{"d_model": 224, "n_head": 7, "d_mlp": 640, "norm_place": "pre", "parallel_block": false, "init": "normal", "init_std_down": 0.0444, "lr": 0.00529, "weight_decay": 0.0, "grad_clip": 1.0, "decay_fraction": 1.0, "final_lr_fraction": 0.1, "doc_mask": true}
Each number is 128 + 24 x the weight over its row's rms, rounded and kept within 0 to 255. Layers, rows and columns count from 0. The size above them is the row's rms in percent of the matrix's.

# layer 9 MLP down, 224x640, rms 0.0443, rows 190-223, columns 256-383
size [103  94 102  99  96  97 107  99  99 102  99 101  97  99  98 104  97  98 105 102 100 100  94  95  91 101  95  97 100  98 101 100 100  97]
[[ 99 137 154 170 119 138 135 137 141 136 111 112 142 133  95 140 123 169 142 189 145 167 109 134 139 175 155 154 142 106 100 105 101 159 111 118 123 117 149 122  78 140 140 174 149 136 126  76 111 139 145 162 112 133 151 151  98 148 122 127 139 121 104 104 122 152 149 135  93 146 168 149 101  90 102 146  84 146 109 142 139 162 121 103  90  92 111 132 138 155 126 162  99 143 151 121 140 112 104 112 139 124 126 117  96 141 116 150 127 146 124 127 145 127 145 127 125 111 120 152 144 141 153 129 124 113  75 136]
 [157 120 113 142 104 129 133 141 112 146 122  74  98 115 145  86 128 104 117 145 122 153 117 127  87  95 116 134 161 108  98 153 127  87 152 146 106 133 170 114  83  77  98 131 101 165 117 114 120 154  87 131  55 116 106 155  84 114 118 173 168 149 111 107 127 145  98 153 137 112 143  98 107 148 114 129  88 135 150 140  97 122 120 176 133 136 112 111 145 108 165 154 160  93 156 120 127  98 135 124 176 148 153 144 121 153 144 132 132 141 142 146  80 116  97 119 172 108 137 135 122 136 100 112 102 130 102 110]
 [106 113 130 112 103 104 147 118 108 121 128 148 114 128 115 106 117 133 130  81 125 124 139 116 131 113 154 112 102 118 138 131 145 135 103 126 112 127 134 111 165  91 114 120 141 128 108 131 111 132 148 100  78 152 151  93 128 113 122 109 159  92 129  88 123  82 107 194 108 147 144 119 150 145 128 149 155 122 181 118 110 128 116 137 133 156 155 170 180 132 109 136 155 105 142 158 173  83 144 131 130 159 123 129 137 111 148 116  97 117 128 166 124 142 130  95 144 100 109  82 133 143 134 135 145 147 125 158]
 [156 134 129 164 126 151 106  97 122  82  89 122 137 149 118 146 184 132 154 112 113 115 155  92 126 129 124 137 121 101 142 109 135 112  94  95 172 108 105  71  93 132 123 164 180 142 137 123  79 122 165 105 121 145 114 126  90 110 124 130 162 128 141 111 131 170 131  88 199 127 135 138 117 177 141 122 130 167 138 137 164 135 138  83 132 186 146 123  81 129 117 113 106 103 132 126 111 146 121 154 141 165 150 131 149 136 139 126 124 143 124 102 119 124 140 112 119 109 132 157 156 147 120 160 108 151  77 148]
 [ 97 112  88 128 122 124 118  93 130 138 116 153  96 124 141 127 143 115 178 131  97  86 107 134 107  62  86 158 104 120 120 165 142 168 143  98 120 103 160 127 163 149 151 158 128 147 124 116  80 126 136 111 105 130 123 128 107 159 154 149 133 174 122 149 149 117 144 124  93  96 127 117 115 155 146 137 117 148 134 140 140 187  89 115  87 107 107 141 120 140 163 137 101 117 116 117 118 138 117 123 122 123 139 120 143 108  94 131 161 139 135 131 147 148 134 150 129 154 126 149 108 107 108 129 130 124 156 122]
 [113 142 158 145 112 154  51 124  59 106  91 135 123 130 163 148 121 123 123 145 141 120 162 137 138 105 145 199 168 146 149 110 157  94 137 122 101 126 127 102 147 133 168  90 154 177 139 159 132 156 166 174 129 127 141 135 176 144 157 129 139 112 175 127 119 158 128  91 112 140 105 137 132 137 108 172 107 146 128 124 150 111 135 120 109 125 137 164 113 159 134 153 118 129 106 120 141 129 161 141  99 129 130 134 179 106 120 159  85 115 158 167 138 148 127 140 132  89 173 110 132 114  91 150 129 137  99 125]
 [118 103  90 145 135 104 123 124 133 152 120 142 104  68 163 134 161 119 171 147 111 159 138 150  85 153  99 131 143 134 126 149  83 114 128 107 130 162 143 132 114 126 127 164 108 124 130 125 125 130 138 109 196 105 161 118 177 118 146 107 108 110 131 156 121 129 150 116 121 149 137 104 124 104 112 169  79 133 126 144 122 100 151 110 141 133 138 133 148 130 138  88 120 131 124 133 125 139  98 107 136 151 113 142  90 141 132 103 179 130 151 112 117 122 171 131  86 127 126 130 114 133 101 114 159 108 127 139]
 [ 70 143 154 142 103 130 127 112 103  87  91 116 122 120 119 137 162 145 141 113  99  98 142 100 158 113 167 115 149 164 121 126 113 118 104 115 107 128 130 107 133 144  91 136 164 127 104 130  93 117 133 152  88 135 113 110 108 136 123 158 140 133 144 131 110 116 113 146 143  93 132  92 136 144  97 118 139 156 158 108 127 107 129 100 122 156 150 150 146 177 134 107 148 152 115 113 136  97 155 123  85  80 109 146  92 136 124 118 151 144 140 119 144 140  77 108  90 130 128 113 119 143 150 153 119 145 105 160]
 [162 145 167 119 104 144 103 119 107 129 102 121 132  97 175 113 131 167 124 148 120 175 177 163 114 138 140 148 140 103 138 145 115 114 105 114 150 113 149  97 150 100 120 150 147 142 121 135  88  88 110 120 134 115 124 143  88 138 102 143 117  90  80 119 117 121  94 150  94 161 132  97 132 122 135 145 156 130 110 148 117  78 142  80 141 148 116 133 108 105 147 104 123 161 120 177 154 140 143 169 108  86 113 146  92 135 117 164 114 134 126 112 124 116 155 123  99 156 137 103 159 117 136  85 130 140 128 163]
 [155 184 145 147 103 171 156 135 154 101 126 140 135 104 129 151 147  96 108 136 153 138  96 135 112 121 125  94 129 129 117 161 112 119 108 114 139 129 123 139 116 148 137 139 115 101 125 150 157  88 113  95 129 142 150 139 119 140 112 147 137 165 114 138 105 177 105 128 150 171  96  90 152 174 126 133  95 106 155 132 143 107 134 138 179 128 108 132 110  79 105 112 120 112 109 104 167 150 108 104 118  87 112 109 111 111  72 158 153 128  95 130 107 133 111 135  94 120 107 143 110 112 190 114 126 113 138  68]
 [108  69 139 106 105  96 131 168 110 138 137 126 139 150 119 139 124 130 144 120 152 138 150  92 108 114  81 155 129 143 141 114 139 153  98 109 117 113 142 145 143 136 158 139 135 106 109 112 123 109 157 133 164  88 145 101 123  77 137 101 115 151  85  88 130 137 121 117 158 109 101 141 169 108 145 146 181  70 124 162 145  77 168 116  79 119  95  94  99 132  89  97 148 151 117 118 131 150  92 126 153  81 162 119 137 148  93 143 165 124 150 107 138 130 140 121 142 138 112 127 135 119 126 111 133 121 125 128]
 [135 113 159 108 153 112 163 146 154 143 118 100 108 138 132 145 175 133 136  84 146  76 128 164 155  98 135 166 149 112  87  80 119 119 136 168  92 112 126 141 110 154 108 149 121  95  93 140 131 145 112 129 129 166 128 147 127 153 146 158 132 121 139 145 132  95 122 147 119 151 134 129 118 102 167  81 130 117  98 130 118 134 150 172 109 152 102 105 126 129 117 146 113 132  97 147 171 159 110 134 134 162 157  79 112 104 155 158 111 122 132 116 109 177 130 134 121 128 101 119 135 143 146 138  98 126 145  99]
 [119 127 114 147 114 106 141 165 162 154 114 149 122 151 154 181  86 142 126 144 131  89 162 126 107 127 120 132 105 127 123 133 149  94 145 109 124 176 117 118 134 121 140 112 114 138 156 174 159 106  99 128 136 118 106 102 131 129 135 145 113 146 101 116 128 154 142 113 122 125 115 107 112 177 147  93 133 144 140 102 155 136 124 114 118  95 171 137 148 140 132 129 105 175 100 182 124 170 132  98 143 156 120 130 163 108 140 138 122 148 126  71 127 157 111 120 100  99 109 169 107 143 114 144 165 157 151 139]
 [143 188 170 158 124 114 147 140 155 121 107  95 109 104 155 149 114 112 127 135 129 157 124 115 138 158 135 151 136 149 147 124 172 126 119  86 120 140 161 115 115 140  79 104 127 134 117 134 107 105 141 105 100  94 135 150 115 112  99 169 178 152 124 156  98 161 141 154 140 144 117  68 147 149 138 164 126 127 108 103 101 146 138 135  75 125 129 107 128 115 130 133 123 104 160 165 132 206 124  98 139 132 183 134  96 153 117 123 170 101 174 126 151 106 174 175  96 139  95 169 134  96 108 159 123  91  81 151]
 [117 141 122 159 132 160 138 135 132 126 152 141 107 117 105 153 115  89 111 142 121 105 138 138 135 134 150 121 146 120 148 115 180 143 125  93 127 114 122 142 125 155 157 158 173 115 120  96 122 137  85  89 137 154 116  98 111 127 101 104 149  94 189 148 116 127 123 136 113  85  93 118 107 161 154 116 135 129 103 156 149 143 110  98 117 130 162 121 100  81 185 137  79 147 139 149 108 150 137 129 135 114 150 151 132 135 135 118  75 163 105 101 143 129 132 126 119 147 104 148 158 141  98 141 147 153  99 132]
 [125 135 110 161 139 114 138 141 121 138 138  91 132 128 135 105 126 102 152 146 126 133 114  91 113 103 127 163 183 146 174 172 135 129 102 108 133 117 144 151 131 169 120 154 155 135 166  86 144  90 141 141 143  68 122 128 126 164 136 160 155 172  91 141 120 152 138 111  86  91 132  90 120 131 134 140 113 110 114 144 165 169 126 145 136 113 116 131 168 157 144 153 124 147 134 150 166 113 122 146 145 175 120 134 125 139  79  78 170 115  99 153 127 156 153 116 111  81 144 148 104  85 141 135 101 148 129 195]
 [138 129 103  89 124 167 138 132 107 102 102 153 135 107 132  96  82  75 123 173 127 175 128 163 150 147  92 109 117 171 142 138 152 158 131 125 165 142 127 105 167 124 128 135 152 170 106 171 138 123 138 117 124 136  82 127 151  95  76 128 111 119 131  91 101 115 112 174  69 142 146 126 152 156 102 162 124 129 112 115 112 122 139 177 116 160  99 110 105 133 143 157 157 163 128 184  93 119 176 145 144 161 154 124 158 125 145 118 157 123 113 150 147 105 147  96 164 146 114  90 116 131 133 134 144 118 121 121]
 [131  91 137 102 110 154 133 142 178 137 116 149 132 128 128 130 160  98 144  75 115 144 115 113 118 121 137 149 127 153 119 130  94 115 161 122 117 136 129  95 165 120 133 131 156 143  97  80 160 114 125 113 122 119 101 139 151 112 110 151 157 131 111 147 145 141 116 141 129 124 162 101 123 146 102 122 110 142 111 108 116 147 110 123 131  88 110  64 113 125 185 129 121 161 102 166 131 141 122 141  67 152 129 153 133 145 125 152 149 158 125 135 103 142 161 193 134 106 132 143 106 105 175 148 175  75 156 148]
 [134 148 106 100 121 143 142 138 158 156 133 144 124 141 171 125 101 166 137 129 122 142 140 136 161 161 121 104 140 112 142 162 138 110 143  87 114 128  84 125 126 132  93 141 142  65 153 109  98 156 173 129 142 121 116 171 168 107 153 136 102 122 121 105  92 128 141 128 125 129 151 154 105 126 151 116 113  93 121  97 132 141 104 154 171 121 139 140  99 148 137  94  93 125 144 111 154 109 115 108 132 132  79 150 117  95 159 136  99 108 130 145 167 109  81 102  61 131 137 115 154 136  96 155 139 151 114 143]
 [135  85  80 133 120 132 151 126 100  97 101 121 153  83 143 135 122 141 108 138 165 125 102 164 175 138 127 151 179 140  88 105 116 180 102 145 122  99 165 158  36 154 109  88 138 156 123 175 142 126 171 153 157 101  89 128 100 112  88 155 179 156 148 141 142 126  79 141 178  69  58 101 161 150  94 163  90 149 113  94 129 107 122 143 158 150 105 171 167  89 131 143 138  75 139 147 136 127 121 132 115 120 136 124 131 105 113 130 175 134 140 124 132 156 124  95 100 100 144 115 152 124 146 123 141 142 153 139]
 [116 140 184 143 114 142 123 107 124 136 122 149 116  98  93 117 157 127 161 151 150 129 170  97 106 121 144  80 133 111 120 160 126 165 133 151 121  90 155 124 153 102 131 118  91 187 121 129 124  76 108 141 189 115 118 129 199 117 106 126 134 120 118 126 125 151 142 109  99 113 107 133 119 135 147 117  92 165 145 141 110 111 133 119 109  85 163 145 111 121 126 136 163 120 152 124 128  90 123  95 177 107 106 113 140 101 100 123  88 110 111 100  60 173 135 127 125 176 109 129  87 146 110 133 139 145 144 149]
 [129 152 125 134 119 140 109 146 176 119 112 107  91 127 125 134 119 176 137 116 142 133 125  92 168 157 122 113 128 194 110 140 136 127 119  94 105 153 102  98  81 185 137 107 137 117 138 122 132  97 171 131 110 146  88  95 163 130 149 145 132 114 142 103 151 142 161 137 142 126  69 138 123  77 111 124 146 157  96 116 172 117 152  95 194 113 129 146 143 146 149 144 148 139 118 148 151 127 114  53 115 112 103 139 126 127 155 115 107  74 127 129 110 123 108 163 135 108 146 125 111 101  83 130 103 105 104 143]
 [142 125 127  91 117  79 168 151 129 112 152  93 102 126 117 129 145 152 146 145 138 140 126 118 107  95 149 127 173 119 167  87 140  91 137 115 115 145 153  95 138 143 120 120 153 125 114 146 135 101 115 107 136 151 122 129 123 158 109 153 132 174 108 113 125 128 119 119 137 140  98 131 130 149 140  87 128 147 137  96 165 118 110 125 122  75 131 145  94 158 114 126 116 117 140 103 158 145 122 150 117 162  93 143 154  76 130 111 106 107 139 136 112 164 116 162 125  95 132 118 108 134 108 151 118 131  98 130]
 [132 146 123 116 128 123 136 134 145 126 128  66  99 110  92 162  93 118 114 152 133  98 111 112 113 160 157 152 126  95 201 125 129 110 143 134  98 134  92 101 134 171 173 129  68  97 162 135  82 116  70 134 127 169 101 150 161 156 143 117 131 181  98 141 103 142 115  84 108 141 161 116 103 132 145 136 125 138 133 108 145 148 155 103 120 177 173 115 142 140 141 144  99 122 162  81 108 109 147 129 118 127 105 151 154 122 125 160 117 151 171 170 116  97 105  89 148 154 137 114  86  92 120 154 134 126 151  93]
 [106 122 149 137 127 155 142  67 122  81 117 143  89 135 120 110 121 107 140 117 135 121 157 127 152 115 133 117 145 137 106 118  94 101 126 134 177 132 155 163 114 128  78 137 138 124 141 113 113 145 130  94 131 141 105 113  73 143 140 139 126 121 128 100 128 151 161 174 131 124 126 112 132 120 158 130  95 148  73 116  95 159 134 176 137 131 121 138 133 126 155 110  53 112 118 124 137 148 133 126 156 150 107 147 145  90 158 116 127 117 134  65 147  92 126 106 163 114 145 125 110 145 134 183 116 146  97 134]
 [132 112 114  95 124 122 148 145 110  97 155 116 120 136 112 108 139 104  71 117 159  72  97 122 139 125 118 138 114 115  76 121 138 151 126 120 137 119 124  96  97 125 139  78 160 110 149 112 102 146 125 114 164 150 140  97 102 123 133 117  54 111 124 137 138 158 184 143 161 123 179  98 110 115 122 164 116 136 155 120 133 118 113 111 106 129 114 152 119 126 137 148 156 109  99 161 157 135 131 126 150 139 125 125 160 127 135 177 116  86  89  89  74 123 133  76 145  99 169  97 127 136 158 124 137 167 168  67]
 [ 99 129 126 111 114 154 153 141 134 113 157 141 145 144 113 155 113 114 142 134 163  98 101 121 141 115 131 114 100 135 113 167 111 170 160 110 103 124 176 104 147 141 112 154 131 129 126 157 158 132 112 106 131 132 147 151 137 120 119  95 137 124  95 141 118 142 134 120 102 137 171 124  99 119 131 138 113  90 125 125 169  99 121 148 120 135 132 134  97 186 142 129 102 173 169 110 169  84  90  91 136  92 158  98 103 136 178 140 102  79 136 141 132 123 129 124 195 143 147 130 137  85 116 119 130 131 133  97]
 [134  99 146 134 121 117 163 126 121 115 131  72 146 118 104  97 135 155 166 148 127 162 151 116 100 115  95 116 136 164 159 130 118 162 164 138 165 148 122 102 155 110 161 124 176 129 133 117 138 145  96 144 129 170 145 157 119 139 105 171 147 113 142 163 117 136 122 154 138 152 142 138 102 101  96 119 146 142 142 143 105 142 157 143 139  72 166 134 116 149 134 129  88 138 148 109 123 123 144  87 163 136 192 138 121 126 113 161 130 128 117 149 118 134 124 129 121  90 122 115 113 143 109 145 153 114 116  71]
 [150 125 152 143 129 123 134 130 165 166 149 109 108 107 137 145 143 158 103 110 148 101 103 129 139 104 172 129 144 147 108 138 100 151  94 168 155 153  90 139  99  98 110 126 157 143 116 146 118 125 137 124 135 136 150 126 127 147 115 162 116 151 127  94 120 101 127 106  73 140 137 136 108 112 120 126 136  84  95 162 116 157 157 149 102 184 131 122 153 144 157 152 115 118  98 135 127 121  69 180 136 132 136  99 109 100 108 126 170 124 138 151 105 146 113 149 140 125 104 125 172  93 121 147 175 143 140 161]
 [144 148 123 130 138 109  76 143 155 128 132 123 156 101 158 150 137 113 140 118 119 117 128  96 150 134 181 165 144  79  99 116 105 111  69 151 134 132 112 143 154  94 160 115  87 103 112 135 121 159 111 138 127 133 117  84 132 211 121 110  95 143 115 134 105 135 146 120 139 118 111 122 125 120 115 105  77 114 130 127 110  93 112 142 183 111 120 122 125 141 161 162 146 125 137 114 199 148 135  97 157 118 100 143 144 101 129  70  87 103 118 145  92 151 137 156  92 160 147 123 121 163 123 107 137 108 134 133]
 [111 123 103 151 132 136 145 183  75  98 143 105 111 127  97 103 127 131 118 120 141 166 135 122 132 121 185 145 125 123 120 129 109 141 114 130 117 120  92 117 141 128 130 155 130 117 151 131 104 115 136 120 155 158 126 127 122 149 156 124 126 162 164  98 130 150  93 119  75 101 152 176 105  96 150 142 141 129 131 156 106 180 144 100 142 128  84 117  84 122 119 123 127 109 120  80 116 107 111 142 128 128 139 129 103 123  86 100 121 117 161 139 118 133 128 129 117 101 132 108 147 137 163 108 134 170 114 128]
 [137 122 115 105 117 125 106 151 162 112 160  75 175 102 126 171 113 142 131  94 126 103 152 133 112  91 140 117 135 104 122 151 132 155  94  94 143 115 136 155 129 159 140 150 168 135 134 121 120 139 136 120 106 139  87 123 120 129 108 126 129 162 101  87 144 143  64  94 120 123 141 145  91  88 125 110 127 111 154 129 109 112 107 108  81 134 169  96 127 140 136 131 150 139 173  92  95 110 142 124 118 102 120 146 121  96 125  93  99 123 153 126 169 142 144 131 135 117  89 148 122 152 139 135 141 157 102 113]
 [151 114 143 115  83 156  91 135 125 125 135 114 114 148  97 143 145 145 141  88  71 128 141 161 143 162 148 124 129 120 147 148 117 110 142 102 124 102 134 130 145 141 156 142 156 127  68  85 115 120 144 142 153 114 129 111 142 128 130 134 121 125 142 145 117 134 108 101 137 144 125 118 121  92 145 138 144 135 166 124 100 122  91 153 126 156 125 102 100 120  63  94 105 105 162 146 116 118 165 169 105 137 191  74 116 111 114 113 153 157 104 156 168  99 132 130 123 106  83 124 125 131 136 138 138 136  85 136]
 [111 142 129  98 137 169 132 111 117  96 121  89 148 118 133  97 138 144 134 148 121 111 132 119 114 123  98 118 158 104  94 145 126  96 148 125 183 117 138 137 133 109 129 132 152 118 130 148 114 144 106 160 128 106 134 162 143 179 143 123 145 146 153 147 153 184 136  87  49  95 143 149 173 110  88 164 101 155 120 140 127 186 116 109 144 120 134 128  86 109 103 125 142  61 100  87 102 163  95 103 132 128 122 118 144  71 117 128  93 147 150 132 150 124  91 140 112 137 115 168 137 156 138 138 155 161 133 121]]